From a checkpoint of a small transformer trained on Wikipedia: 4 heads of 64.
Each number is 128 + 24 x the weight over the matrix's rms, rounded and kept within 0 to 255. Layers, rows and columns count from 0. Numbers have three digits each.

# o: layer 14 attention output (transposed), 256x160, rms 0.0542, rows 152-191, columns 0-159
# v: layer 14 attention value, 256x160, rms 0.0436, rows 153-191, columns 0-159
# q: layer 14 attention query, 256x160, rms 0.0435, rows 192-194, columns 0-159
# k: layer 14 attention key, 256x160, rms 0.0438, rows 192-194, columns 0-159
o152:137131140148128113115096104112096112141108117102129128100136154135140114117133100178095119141111094120128132100122160111111152140125123133147148127102158130139158134105153162104103147084124123139131110117104126122088129130137155129109125130138149126130167128143128128166139104121098081159160145144126120115130109101159117118106112115113128150117085094161105125107134134115109098144129145165155164130118122112133113167108109114121138098128149163083074168096118088097141167082163110
v153:139105141117084151132131132105092135141147119096127120119147144114143112121124112126123096118089132157108139120077124165094143116154130112110113122166107128157181161162107133130139095154121096139128148106133128115145109150166161110126154140119111132124123116113125139074115078087087124131131137108127144183109110154108140115121123068112096155128122126146094142122120102146175124124101119118120147095113152149149128148123108109144133132077132152143092096154120118180057137120101145
o153:141152106131153134141110109137141120124175148139125143143148135164172108097107128197092096140137153115145114126099148092132157134132102158144126105117113090138144098128129128123108077097101129137147140102088114161122137143141102133112112142144160157093116132120079141135155140139141113108107120101119140157130147126081107150133134101104115118137178101129110140145105143186123119119105129108090164134164139163111166121148095130145175102104099149121118154110129104117100069153141085
v154:180150141096152123127111134121167107113135098125123148167124155107186188137138095162107136113146123118089133120100126125099140128140119118135107149155123096137162121124146119144143093098149145125110175144111114109136104104099101114147157125144150120148104111131147153154192134080085126111124127137114138114148111167130121149156127108134138113123177182148126120115137115101137129111132104165128090097138124103138139151153127124161131167100131111152137138080136134133136153112138175
o154:129115129155126100097133118116142150121147150139161146117142095065103160080122109153159107095148128127129123146102120145090150134147123119188130110109106118127122139151159131119119113127125109138089155143100144132120111158164103120162156139118129104131089149118108140119143108132178133145108137111111104099118110124167151112091102133102112131137143127130138115114112127136099143149149085147125169115115136165136165117117127143177162146133141107122119134132150156145135086105114128
v155:150125110125105160109148131124148080157116127122165142105138091146161152095135092117101137137187139139119088109097157111110145115122159109105141104172111100112119136139164132134132139081090142130116132120120154128170124146112163127122128120143085125115126140135118119130088120149123116096110114105125102113133135142132153122106157132092190133135119068108111120122140144100145105111077118130139137135127144132125155115139122153109126140117117131132101117147144164080100141108111135
o155:162107121118151107103157167131130108119136133152144138128136095147188130174137106145126147140170126155159114114097102161118092109149133158138144129160124135130143118138121128156097102103114096092093142098119134132101131151113104112072139145099113136141127155113107103091086098133139142132154139138133093128135190140101128112092115147153176110111139096102136104140149104077107091143131108118133139113153136136125143136136104113134091110098144140135132084106118116138109137112140107
v156:120135102142144113134118123113115142118135104122101118091131091147109109119120148101146128132095122152135142096143153126139101115119133150095109109152127135098127108157114119074176123116150124168155114106143144154116128148137149152148087115150120110129149139151111145093101123128144152157139120090110109121113126152133127123109115162129155116100126110099113130118132083144097175093118113109121130122150146166138103127144114151166121137107081177109148108159132158132142127111119187
o156:137126102085125106125140100135148155109106148121120112143149115137138104138117133110133147074130108126153107117141108107130162153110105133137123105099095105141109105134116109094099125138134165129167127119136109157110123112107115120115144153107135117119135100100129097128138136147111145140138119100144156123128141143131119150129151128137123082099109148112181074121112170155131088119111140139129110113124111088146124126131138156120132113102092167110157109090146120134096093144159157
v157:130100103149123157137142124122130125130198110128126107139123115140155131116182115167124117072146108115114088152113079142111160134087120120130106105108130157109124104179108098149142112123174140135160122123111141113103137105160144102093151138088127123085133099168139121140138118105078076140100106138111128141136128132138136152126093098130134119108139126125125135156136111092113140070159106130117153092137127174158137164155115120127146088138168104118123125091130096122104132170133106
o157:146115116113130092137074135101119152161141108104123162120138129151138113119128128135105154174165135115151146134131105121099137118092110121139117181102110147100144157099118123144138133099117136140149121133136151119125128083207168110141105131126118130158115114136129169117069100128159135136152117104130131138118097127139160190109145119095123115168091116138114157078114127150078139145147135132113179126130143133162156120111133139135164110096128123123111146111109132153127118134126111
v158:130129114148144114123113136160101125142160139139145109114146144131119127131152110116130137152128126119144085144128097125149103121122137153092134136130109135171120176139100132103122153123127137123156156125141114117152116159110133151091118122142117142116148126145109115150128130129096127120076154132157118148121139098106144119129165122112164137112146146146129149116127099115104121136134106122131156139143110132110128084136091151110098105132128161142116175115088126114139141120111124
o158:113126118099153143156112146125143101129150144125125107136101101128131124157143137117118156127117128138120125100136118105123134115143109124106130156144122153125155131130133140141084104162130124139075138124144135114128148139130160146117152111120102128111107118175126131107090129118119102153126144144162118122122132102158151122095155093145119117119146148132137132157135142117137100149154127124115140121148113102121122125139099115126143112130097148115096138141125146154131142138132109
v159:096140125131102138106147119123092144118167117173143140145125139161122150156122178124136137153133123140105125153119109176108146122105148120115102164128136103144098148147162132151143047125135120166141137159117126138126100100159136119102186114080145135112127150102147136134165135143158107124138145096087122155101111095174138115136143083087134156109150140125114137130114107132128147135088090141134149145137084136105126153118103142110159137138169120154130113129129177111115106137110122
o159:110150096095176190110085135084138123098124145121108137119135138139111138125133147168094160129174119101116129061124154113113148146116152135118135162070120127122115121080140112142125128158081165152118131134125133118108136113171122130115146135147108141137120120138152095102144163138144134151109152149104139164150115136140143102147102104113126119161136118164164122098134117145105146137148146126112119148118177106128119132138128132173135138140147089110114118142116081124140149118145121
v160:150131146128103098111174108145107114133165168101120149168136142132148158128125128147130146131097137130110136113141136157146117133159147133074087141125170147181133158128142124097074095137167122123146116135115154115131107160139118130093143114133106130117123139149119154179123142080136130112153150133099162085121076125103110131097156112141180109091087130137146098142106118133112117139100137114141153129133086124140123127159172114142165106103141124126132130166157134168149124107132104
o160:146103122143134173142114129162135147116169136127115106150136135129150150083137118163083147127126126130133160118135157109112120154149141185115107149168171174135144120133138131141138154167143156171131156140140136121069163117143129127163156193133126105107115143103109137126145107128131110132088126117126150136141098141136124120141144123160129147122113153134126117158149133177094138104140130163092147076123121130164124124148139141154134111124116134084129113160147110122157160124172097
v161:165135161124136137134126126129125135147131147114106147145124111126115128128147125104128147131113128129123149146106105112076116109096135102153132120131113120106113152105125101170108122125114139108123136106139137135103168102114154120100156132124145133130112088128105140126086101130123146145083116128095159087137065146095118102115140122135131118155160115142154110117158099114159125141122142143161149149134107102144131104149132138142121128137119123104133112108171112160106101127120144
o161:140145135123124115128120125126116142141123103143118143143174129150183166111129149164140135137120088121112109122104108161120108124110108131154136116110122105145110153142117153130169122129144088108151140098131161084136161141129108104116132146143160147123112149118107134145149128112175131136120139161143121151128169139151146122121155126142156140103114109104147164140152151113112114108102102133128139108156136169127175136130127115117135140107167189129138156141124094110150145113095141
v162:140104142118085149129112091137118111145099158130118137134124115102155113130106143136117179171145123079107139104120126112134100138131136105140140149114170121114137125102120157112104121146154113116123118146112160136103120130135155109122159095127135117120123120134138119107110161105096071111137112127119114134171080118094096139125158140096117100124096080159175090144129125163089124140122131153157155164117112098148117123146122103103093117096106119100145153125137138109087123092167148
o162:119075146125096128116104131136105150123152098112134098126115132099127139119138140126134114163101095130135128118110105099120120163137114144153166096134125122146125149131149128148116126128172120138106128124106155141123111145125145126180124109144139133119140119153151109110132143112151112117097127130137121145135109156091155104176143136158123122076064094123122138187143075127110129137155115150141098112129148160167125102134139123131104117119133130082086130130124099084128158135124077
v163:138156121131127105101164065128093141130141125140166186175144141121135102126136170131133170117129085167132122107144163130126106130133148102128087112101141125170118097113162148141118136134130131139179144169110162120122130113128115177103153107143118150160127159173071149170118097134101106153125126112118119159154133069132100087126130122071126107111142136134091134104085126155178113141099117127158142151138165118096126130111172124173165143109142099131117089127162123105124112096138136
o163:166153117141098130114111101140161120118129132121121162106116126147139139115147129130092120144156168125127112078159136086112133136132108153125113087134173119128149120160118130135108173152089114126116156169097128132124118127158163098129152154115137098091122181114137104084159116111147127133106145132127139093150175154084151158147129125148114122109092151104103144148209144154144151124139097158139145130136149086130078140123167113144095161124143163086132118112143121130136150141195125
v164:113120139126138122121165136154108109126165167123153168148127092127146130136122097117136097152149103130159087138120085137120111130129117155150142148113128114103078122137116084114090112127121109121162127109113167132125168129137134147108178169090109148147154137124116105104102116158185113100151140151122126151133123152108118112132112090117135120109133086155105187102131145120135103146131091118126136107121144142113132178137115121122130113118137102155142137125128125153162085134122131
o164:157117113135124143114140154123162155155179140103109139120086134134129125148131122136093146144118139123101115109082151092119114092144138133138130167161134139098137152167125117162163112128098118124127126187130112092149120104140157129130120146140110151135141142143131129127115101145141149138116127136134147123162127162117124150125118119127127174150123123172137158096108123108124107166114114122152135142109166133131105158099121113092137118050133155092144132169126114110128173145118123
v165:126133135130126113165149134132141109135149137094116148140118164138117137095135071127163138117093120133114118111138132127138159127133147126143108137149126120158132115157090137091140193128115140095126146138112163125116159169109119153131142133122116126116147099127113117131100176139121126105171141140124153123163099132111127123137132130108082132140132158125119149127150126154122109110140139105109168105095143083124125121125122154144118115140124143134131123101155119127149129135152107
o165:154124116125114133154114127126141151136151129098145115115131144134117138128080104149164117113103144128089135150119103162110132112147110160146137097141158152117137128132107154102136113157147147099122140153123127130141108123123130112112136105161161090127132118101140141116116112144161130104128140108144134112112116129122118156118140097147149147106131152127106143131138106130113118116128145155124146167184133132162130126117126158112119082097142131090131104153148166165118124136142125
v166:148130136133131145134120075110130100135137099091102130147083146144150144111101127119109150138127139123135139166102093139102140154135120146141138076111128145167133106098115117165126139143134155138133143088112108114114121127105119128145166137138119112135124106148150119148133091115107107113118156143163161119120113157132113135138131101162126106123147101150126107152148146159094181133113148103171120171125088129091131130130162110159104133125153091115123144149114122114112118095149119
o166:131125158142083146116124111137097143164173142135145174129128118078124105114166135140136136167135174136125118154089106164132135142150108115142112108141144125116137136124168147120110089131150120147154127119114172096117184116089151114130147146107137103099138126099133117143115127108111112128141130096076126096120104102143142097095131118106090146175111117124145142158131130123094114127095132152131122125107124130125159140156165128156135168126141107120122162136146153107123140113158116
v167:145112110165137152120147131125132136156101133139133134100115137148164132088148080142133118116132127117153132090141135158136159113100132145109075104160136121110107148141111131143164133141105133175169146078151176094127138136128102144131136142157112126140170131112144155094115093135158129155176147133143155154149130091138165119109112102106120147142140140122100140155104129147129117095118121136139120120128126121139162115100144116133136093153097135097153154126103134122141126137099092
o167:128124124162095115136150105143161177159124100119120094079115133127118112155095114125171114135128164116123119146167127132144127102139112116133105130154116110131124126123138093125095115161141149103155138104121097149116150116143133080060165147137155115133134155159137112101127147149137127080133114110130123112102143138129141131087118085148150185148137134121138112106090120136123120108107156113119128118147124099146149139112141116111081100139153111144179110133132109194067115099158116
v168:097124084125169123131092145125130165123134145130125164114174135155140129147125140129147140130122132138109123118167101120108128109134124097118138158113125146131114138128120127090125143142142067126143126099122149097188133135144121127101125133115114143160108140112102164183113159122129109139166154139146106120122149106157109130109116118093119105120154107118141135119111127076147110115134138114134130128119152127121115124113067122143122128129124130143114107088130116111126150132071127
o168:113090108118090136136112138127145119132112156115101123111119159140118136119134111145119117113100140109117097107147169108126159101113144123135143128163122119126115153130095128145118163090083135160113133121106123144131099147103152135102113146127086139122131134098176104113149097095119114153106095133118105117128105143129151170107113116141128142138166118140124128129149150094165138112156122118151170136141137111154112135132083127132139131140126184116136119114121100146133114151108137
v169:116139097115138081129104140144114093100106136137148141101160137144122106102128135141134104118106116125145126102143119129109121128125121102152129110140144107152118155126118114120132132091098094116169104131079134127117118129078108190098092155129195159155114143136145134142092116144152132117146118151135108152134128116179156115113106137119131118162126089071120121136121127132160103129141166103115160149160119132088164140148142096140106121119124139139126119100140079127165091140116160
o169:147094107119106096138132120131183133117125135119116117103125150168114149113146113114156116125172134129106140128151131109123095150136108086102132134158167126140098148122117181134121164156139120108122120126148107122114114104120118085111101131154099098119211142137134118139103130133138166135097130146194096112103125133121116178111101163112154169144169094132118127128145141106156103114119140134171121108115132124090090123145141146132119145117127163108150156140145087152119148146113137
v170:152113162172126112100143090156117131130109120107078101143148152105099160119096147105161163142182129125067160118090112133133135161107111104135115144088130143113109098096147132115131088095123127123140097128129130120094124093133105109131107076101117115141093118159127106127144176103116117121112038137113125084151136127138129125122096120118122147129134131129109146145130151119108084111122125124128094117074110081122155123126139103115141168126168123141129104092131103123161130079135122
o170:113122124130151126135082154149136137120100116109120140147132138142081150113162117131108087175074096131130145103100140132099144136145140155159138126149122121133124168121173131115115125125134125123094116143126127126139094078118136125124105174116127125115094122099152147130152126135172131123102109128124104125183143089142153155207118156088121110117076142135092099070142126123110142134148102201160121130100121103132100147147093126122114105118126058072120110132124134132130093132084130
v171:158125170124120114131084105113141155144121100105122121156131119172146113127153108105133119098127132126133113123143116094123124129108141153130172118132179116141112145117146138156105111154131092126130133146113137164150154145148108133091126106145127100104126163131129101133110116078138126111149138125140147088123146154077099156106123117128135132158132155148132127152155101123141105134122138141142124122152154130115155116122083145129113152096147126127131140120092114161138146138124114
o171:106123108124139136101101142141140133139160141149135121134129132124179134140102129127117152149093118121099116184137180110128102126118109160149109107134141139136121124136114150138115145122177076135125158149122157126118130159113091194130109113139097124088131127145103150118145088127171115141168127139101121147117148090172151134102151133136119139124116142140144141149104106118135153122122163131104120080149144153136145099093123086165149131100118118139120139098141153133098112135120120
v172:129128137150137132123093119110128106148166095141139153144148160133136130135169157139134147107150117124145121147128140128131131124166096127103128117131121165134151116084077121114142104149144129108100171120123150163111092106116125084199135117122120117149152130108114163135144096115161114126142130108121130155164121124130130085081124125121151168130082154169144129129159132168114179124139132139137194136145157127144144098180119103125122145084098126139125123114125149100109112132111113
o172:151147135148132122140096096121101122137134130090179134134104139113106111129145117161091111064139112136143111111117135080105126153109121102137110120122092134121113108136177127159100124127164153121127105093118128121148122115144139094122125122126122137102151140158129150117199093126096135134150134096123118110132139168125155086131183131140124111137142147148168125127145080144165094099144124143096124130123111116170127132129103149147125134092122127120104161117100102190073111126153104
v173:129137106128131108106080128118097114138137123162116130124147137146170113121131172101122156188102112128142123154146148109100133113140109147178118087106119112196125099181145164171133085076147075127172150119115175115155154132159136161089131125136097192144095177153147139121123113073116131127099119158141088171111163099119145098102156122091145168128153113114117134156126124095113082100117132093140085146111091162131130117142132118155154144130134140139144105092135129109137178160139121
o173:133111122098101116154110116171155144152140163142106142140130113120162127090156128168119126163176133109113133104132156094109121137163113119114139104128160132158084135099139100149072148142090119152070145137170127155078127153158106170124132156122088142103135140093120084077097155133135091168100101154136089146126124107122129152128105119129070124158109109149155132115144188062165152143120155128184137167117132080157098111179146149097153117143076130141118163144101117175120152103137110
v174:086113182109131144115134160156169170145167135131130134117118145092172106145117100120115107120177116135112143144100145108140107080108141113124138157142119163099176108125168109107135131113139118163161150100120105120101100137136130126116156159115129118158091140125115144178141136126102170146139111133089153131110150077138088138092128138144112137166130136124104124105130118113137075162142141109178139126110152123133127136115151117126151125104168111141138117102154112135117129134145120
o174:123114165149119108101152122105154135123156102143135168122149142164131145141141122154151114117134133119153094063175143104124145121146184152127181105144151074129134156157120132154148169165117113143165128138145152150124136147132116129126137159132148140150102148142118192134133114108154122139169136131128142150104139123123110164175140173107128110132131124170082126131156108138172156117136085139134116140134133176119125135114096137136119152154154122127113146136099138152141123151077113
v175:168105156096112147155129110142157123164127106123135058139135132144105118147120104131129085151105092153150150113138105109139128126127157128147118113151168131130157104073119140121129098101139138165116102107132126112110118125114130141152093145118101115113126130149074125091115162139093101108096117117161119114148165140124110128160154108132165091118105112111119103126138151136150114124146165073107138118116116105158119125166126123118144132165173119132107116117166145149105143097154103
o175:128115175130100140154124157151095132137127148110169162162127150157149133127112108137136153180169125144155132143154092165140164131149147174129137115123134132132110142138123154092113141106153135124143135118114145147118086074118164126141082112084089127122111110122119119131135128160106149117110198139111097110118161121136092125122116143125112153096112143152125094127117140136094118159117148126105142151124134146126146140093137142094129103166133132138106172123107141120111105114106112
v176:101108173093082125148086106133093154155074127084139126138159151114141148123109135138182122113173115115141122140153155133125151137140105149128122129149093140095101117089137137118100151152104132146160127110140087126128129095180149100162132075097106097130109133138116090120118144110162161104120120111131152112114079129081115100121147121095145138111131099091135156137111118144173095114138109160122129105127134112123119123132144120126127102115160175097151159204114105107132158143162151
o176:139096157141163128123123132098102101189137100132120118151174113131158133144131151117124086144078156116073110117130171156157083122120153128132110111119095114129133130111118104109141121128107122129112152138118116128124126103104137143123137141162173154112100110103105144071134101165115096121167128137137107152197134107094103098172157130114115108083128128126111136135075120097106113131145090120115139106080100172144073165070141153133101136112103131124156123127114110099155127150142130
v177:114098118142131144129138126170082131095144162114150114124121149134073146125124101108093103115164137136174107139132132164131136139120104128131095122123140107154134115135131124119154137116162136103133085100128131113146148188105105095138081115145145137145144128149157100138102118167139117135130127139130084125140114110124148145133118134118127147138128101122116129145133143168117129129123096145077114142127117119123148104128139155105124089140102120116145131119125141158157147109111117
o177:116130121128110132136137139141112143114117139134088132130110129118109116135095122118122122159145114117106140103139119151114116140149092125078148162123123173123119116101150104126119132131158138110110111124129098113156172137097133070133108108140121118150106127126126102131079154165100155114143081096162133101122148116133106121097128087120158157150132148152121107117138144130109124132140116104114135134109125101097114112170133122105122116097118143125153086157130150104124108125124095
v178:144159102093166116125166134101116150123136116155136122133118152106153127112139106126123144103132147129107107112092121119130149135115108106116113117152150128129152080148140123132122134081104167161113128155133115114107125120099130108129081135131146088100143166157119153168096137109135122141141124178104140098128123162144122129142105111103125108122143171135106118143144120124163126156134155142132090121138104141137094129143129158132142128137138107157107101111123146137141137149176112
o178:106116077112135121100128150113132144134102163103115149119175100166118128098114122106115118103182120140157143134157164142135127125137151134128129143105150129131142100143127160083151142141121126115151106156137138108097127156122138128120151127139150130119128117115100146104112101115141138145116106139143121096137136093123127132114124116134137129155067117121106099121113137142129156140174112144124117144149142147127199126095139131133130117133116109131110128123133173142141106107107156
v179:137155138133096107151107106115136130119117119104142113102110138133138157120127133144084106132126147166115121127113104131135121161120136179140126100122165120132127104104150185143094099126188119110113140089153125132135098146121116126115153094126140151151123113144134095136123147127114175154104143120110139111138138118113153115118129101104098116133106077137145096140135108122125159094121124147098148110153113140120098142150138121115124131072178132114088125109151116154139126107114142
o179:103165149147136118130112109138119130106139115135142183096121137112124163133159139126119125137147143123123136099094154144130105133120101109151169114113133135147136132106138164125111134131154137154155104122099119162131142118115132134161093146149110147121126122118110108094126160139115132124124115080124127119142153126163142148114143137115095119145134108110132124168115137163063146115153134157148130113111114119154129100143115125106157124117119163096094113126130121116154127119136140
v180:180135112148146120129137187150145114143148130130105116136128185102145141114120113110104126142142136098118126182119160109150116104158111138150150151135139104129126142112093137148130131125125116131094125100139168130131139140131133136170134142114085115159127140146139146112137122153107157098146095103131154111131169130142138171099125109125111127122172137087119110112089114180090117110166126123132108118147097162148138174124121149117136125132135114098123153129158116146151100099138190
o180:147126141149111097130149177182120162193120166133151128116123105106092125154119113128187115139091097158148115135119124096122116103184115101131148127141125112150122130131141170101152109153131137132125113125105147164126132141165151110127092143079118151117134117114108091113134162084098107164176122091176162130118140159158110108102109155127091132152126159139153138161111089141128103138121116146160145110135154139105123104130149175147129089128101099141154121098133142147126150114117143
v181:156146168158115163143136130125113106156122143151156181163121154136141144132093097146120102106157131111113139124112112158129130130106100104128129158104109104161132124123132137154162103106113137145138102139127124098104121112135120150115123134139108127131127100151110172116153144126146112093153127111091131147104171127134089134157130136150121110116115144102116121163122119073123199134095140118104113130146104124129126136101127115116162175127102119153097162108108103126161120120170147
o181:126150148114135163122146118156177126089149100125140093125159127154096100129147134179114146122154131154131145154148134111117140112121164110115137141117106097119168143124174107124124148130156150144125122138141147116151109096140113126097135151126156135121129112141156080110110139137128153126105148140097144131157109118125117096119090156120116131171119145103157123090125133144136127130192110163111139131140139147119116123150183125163154121126146101132133136126131162125113148122123140
v182:104121084145122132136113138126162104153118163067156171123133122154145090136129090129096173118125101118108104133178165150100150091123118161123124119112131117170120090170114099109150141156106128112138154201142141125160107095138124159106151174123125138125105139125118131107085115103139107137140124148162104117135132156112144127097126142097122137118114125128096168109132102108125125092164130125177129148124162136138112139108139139114135149156166105137125139114144115110107147157130139
o182:131079126129112102130109136111139121146157136129111112151112135145141146154127121145134127085143125118132127131087154122129119114109095117094122103151157150132129091164099084146126127111106147129142109142110157161143124152136102131119149129104123099120153130128145156106084129145124121138160119129130116130138086177152119181146110116166131139101145101053102174122134119079122121106122131119123164153149160172120129168120161114110131168112093131158132107149141136150118117130179144
v183:086118138132114105102149141130122156121124135155116155145130123150120148138111140085127111098101141153125164126137138134093133137120122114079080107120140115145146122117152143112157092144125152122146118195118149135117100124142116117153139134128099102153162110169143154134156132112138102121126136090134159111116108132192113142158083136171101098119131104091108141117112097157112119145150125132113114124139151155169130113144157118131112112128094111133161123130163122122141131125110138
o183:129105124098128144161148109142141139093152132122136139153142148106077112111177105112158136114111126101130157107177124130137131116133100121160123138131142093081101123158131104148113159136109141107111123107147149154115129122129112119137119128144154114148089159082136102146159122136141182143130118136134138095144108127113116128133067147105127144154119166160121101109118097176125142116107147143114103099129146116123134141105153128141143131096132133099152130122130102113134104117155134
v184:106095161103165120126105127101113182111129168163144143114131144115138113128131148110152096132085140141174122149134119167118120139119144143162125108079115111118160154148111082147127155179137079138106084143132150131121151164102125164150137127126134149169145150164127129149145146131164111104187187076152109136116146121145150149115124108092173146146136137109188125144106138130063116094146139120133156148149164123149149161101119098112095131141122094097147121116117133127150086105066114
o184:109120122120064163148106137155160134140136146099108137086088148077120064107099110156177142142126101116081133115187158088114126125110161103134089136142143140097109119132143102144134140150106128129146130086140125138139148163126119129141104064107117094172187129137138111139138152098076139152156105099107145149134132158143104146097094160111111121105154120195167153128100123133150145083097168113135165133126120091139105136133129101086133109116203139113158131094145134082149144126135090
v185:159143095116127117085097122133118127077119141134126143127134135112138108155167093137122135141145141111103126092151139107128116086137128116114120133120134152129118156125142118160131145121143145133066162127127140140141123127154147099119126153136076130172109093134103124105183120126122104099079100140142106085131120157094117102105134104104120141154140119144093118148121122121161148138145130122141107073112128118109129115136081115142096142103155109100103092141136163112103138134125120
o185:125139100154161127144135142119087131113125125129141152171136170110130130132142097140135117131056124129189099145095116177122120110138112133168127143104110158134149096149111115136132132080112122120136121123089134158119143115155129116147142138123112139146128160128133127099160075134136117133117138132148107137152146123123175176124116094153108118103125120113104112132131148099148137169166119114115152138119127149091125168155122118143132143118129139156131135096104122141105125089134129
v186:115143123111139111121137146120150121103142111179105141151132134138138121134129095129101096160110146139129143125124125128140132126148117162143128105189136116164133146099098119148110104145146110141098177106131138127085060142136157115133148113131141086099139172113170126133138126121143109139078106137125160126159129133130133121158116146148113114142136117101120149122114161139136207131088126139135136131116148139125161143175084118165116115125100143132137125146137123125107107146117100
o186:140141112118152119121146101124116144138141152134126112118131129157127119143127138110125125119107107133178146099122072110097131138118124118172134110110115143097123103150134145159116133106134126103161132117103103154111163078128159136115132117138131100125153112117132095122157142127143176125105153135125125142100127120117136096096117150133093129191134139192147142168137119133107133162117151089148094139103112165124150091129108140177153116124092118103121146146123126164110095096136119
v187:125141094108095134152150138127141126154099157132105109127141091145112124118129129133091168159129078155135109124114114127108120088128141133130140131147137124131113114147118135167149131125131100131146137121084147122147123104128107148115122136118120138126102125123128143115125108089112088113114144128136107137132123118117108126125137135144126080111161134140128168150154141155184144151081106097132146140177144164125144099133146116155134127141098124109096157120153086146121139132106121
o187:162120086141119122127165139148120153134135149150122112125108090142134153158123111137119121156128125128076113140135091115130105118136072144143128113154147114143130162112101087145115155118097122114125133136113152128127146141114145123117117150126106103106134124123108129154111144118148164123100135127129100120106129151098119114105141135137104162128130114104148127131178145109110102109133130107107127148135137129129173114161167162105135126124102152143097150132118089137085112142135136
v188:094127119110130138104131201142130170146119088139098134124112124117140170170112092107147148131100153143066134096145136111134132134095172099114129152166134090061160089139135124140137149129123158105122108142098108168127098147114097140129132126136126104123132113106099109136141155141127132090109137129086133091146117123150154177131125143130150101128174142108152124123113142131093158127149145100099091092110172127127113155133133151147144146132122132100106124131156140114152144134135142
o188:155110136121165143119135141085112131106076123143132139115150117113098139133098118125180113102111105136132139140134090178103147117129163175167171139127148112118147109134106125125145174134126131134122137127158111133119104143138119145150150097110115087166100115088157136144160139149143129124171173133126111130092134119154109152154089156147135121112126148164148124126115112110102123140138162124133127107151116123118153110108106145145153066110139150122133100114131129089121113149115170
v189:128123110159133124150139149136114155101120168157114170148170125137126141098125129091163122127116135151137135155135130125108133173109119145121155131080133121105107118111173139110101139157146098126164123131172122147131141101137146155089132104126143104101156118113112129145091161091098188105133133131151094133109150106127104119166126131099137116091098138129112099127095141104107158151094093135098133145132146128161149114141177132141138128114074121110133113118115124114117134155125169
o189:158153186104143122153125095107163136106123108114093104138104112137120085143131140081129154138099151142118145073123162100156115143115162124159106124127172099109159130120127149140120163113121117114119155104177081130139131151107144172097086124134115119126098116131133063138117125153117123185102074137123119107129128152118148119146152149140134113126116121106151174156116134139140138153169142155106160088127140088162103095119156085138161106124156123096130119140142113153131148137146131
v190:148131108114153128109134153118180125135151109106128139173142121159120089137133140107154171099091098125155134118093130128130129135130116122166166156162156147162132137135125130134131133126106139166192133134125103106104120175122110147117163120113130128097135121182136100122117063132161110171129135150127120157090117092136121114090101114138110163110131134109084120125089081098155128106086105112101148146134151125114145146127107151143123107113142111157097145125110187129094130131124081
o190:162183100111132129089137084092157120114142132112134096149127151192144105131134124125089158121168118112159105115117122103130139133153157160120129135140115096122125171122109172072132095136144107161118177121091170140133153127139118123102154120138110088069146129151146162116095148095162134100143157147116132142126115131119146168082124126124129108152115186140118140142123134148133159127108139112130142098132151079132107138114142133139110097102116120120157124140123138165120106120154124
v191:105142069124155147120133168134145085110133162152101131141194143194126103116113083126144159113105113082141132090142160089070158130133129130109151148150126163155070120173083114114154128120102109165175140117114157159128117157127161124138118161106091129128149142090135166137107063149130140115171160104143103158167124158139150117123108098145103135159159171161067131131156140093150146114105116130123138151154169153148116129106099172108141161107099114164110098145137155088124135163101113
o191:136125087108145103121173106085156137146117175143139055132130135144127103145074124125112136091146138117111129109108132124087128129144086142156113143168137118131132123109097152140094123114085135131148146080128146122136140161107130103066121114089127170084111145117136123172156106143098135122123122141120141153103110213122139136064119122140147149158132145087127106074131089121158116149142169112142110108180160140105128140147125139154141104140109124161127127123136144173078122135156140
q192:128128153110132105154136122127141137137122141114131132134125138115145114138128151116134123136136137115124123143127103136112146117137120140121134117125125138139128131126149131146113128112126134126126104152127137130112119125135115114146122123134117126123114139144126119113120150107130106130134116139127114126114113136141149128162117126144117120145140117141114111123128132125147130112117125139124134121137116133129118115129124116133138125130124134135126125113132163121127148136139133
k192:132131119133136121140143139125131150132124145118132119133141127143135147153128130137146115098132123139132124142120131139151123155129118125140135111135112108135115134144126125127131124136127129100133125124129124132130135129135122144144120122139133145109145139111125130109123132137136139127123133128140112133127151116112134135118114136100117130123127145124120109120123118118142125128143132127138134127137145127113121133122141143135096130128128136140134100121114124137132106116125138
q193:147119142134138103130102129127162106141105127114117126127116121114119105135126128103126119133147145125100121135129103112107160127136110137123109137129121142149130114135138133156132122123128103114131115122150110121099150136139106126127131133148130124137128138165129130139110162147102123130135107150132129147113105159131139137124118148106146112143148094137111144117131152134166137130121126133104122109121127152123095109129127132141145096156142109135125131113136168129128153107146113
k193:124114124118141138101120127108099137129142138155125122115118114140117153140111124146129137115141155112137140108121124142124124145148134114129131123125130128130160114135114129124135134113134137157140132122119124130135121117134143139121106127110123120119146129138127148139137117131132118129149152118126141162116119144147117140137127116115145158124131145139149120136134131129109125135130135139132141121111142136146120135120117131143132123127136130126113109133141097127146135108133122
q194:145128157136139127135102129117148105139107138139117121116114122141100107123092122124148112148135152132101144120107138111135127148135114123120124158136126133154108096140128160162146109122136112125133144113154129123110160131143132139121128138128139108133130128153110137145111166139110116121131106168126137145127135142128111129108120143100158118138139098128128152140134128151151136117107124124094114098126127144127132116136113147156153123138171112120123123159145135121151151090136108
k194:106114138136131141093078128122106110122108112144118112106101118122090137090139119118119140137120132117141156134141121148113139113130152135128110144109134115125171113118112125129116121134130104173157143135133124118127140128116128130138138122115136096151107115120127160145137121161127115137122136138130147147129114142142131133123119113131152138131146130121144145146132163142113106116116109123117126129111176142156118114130128130148161124136121107119097143131132120103161148094129122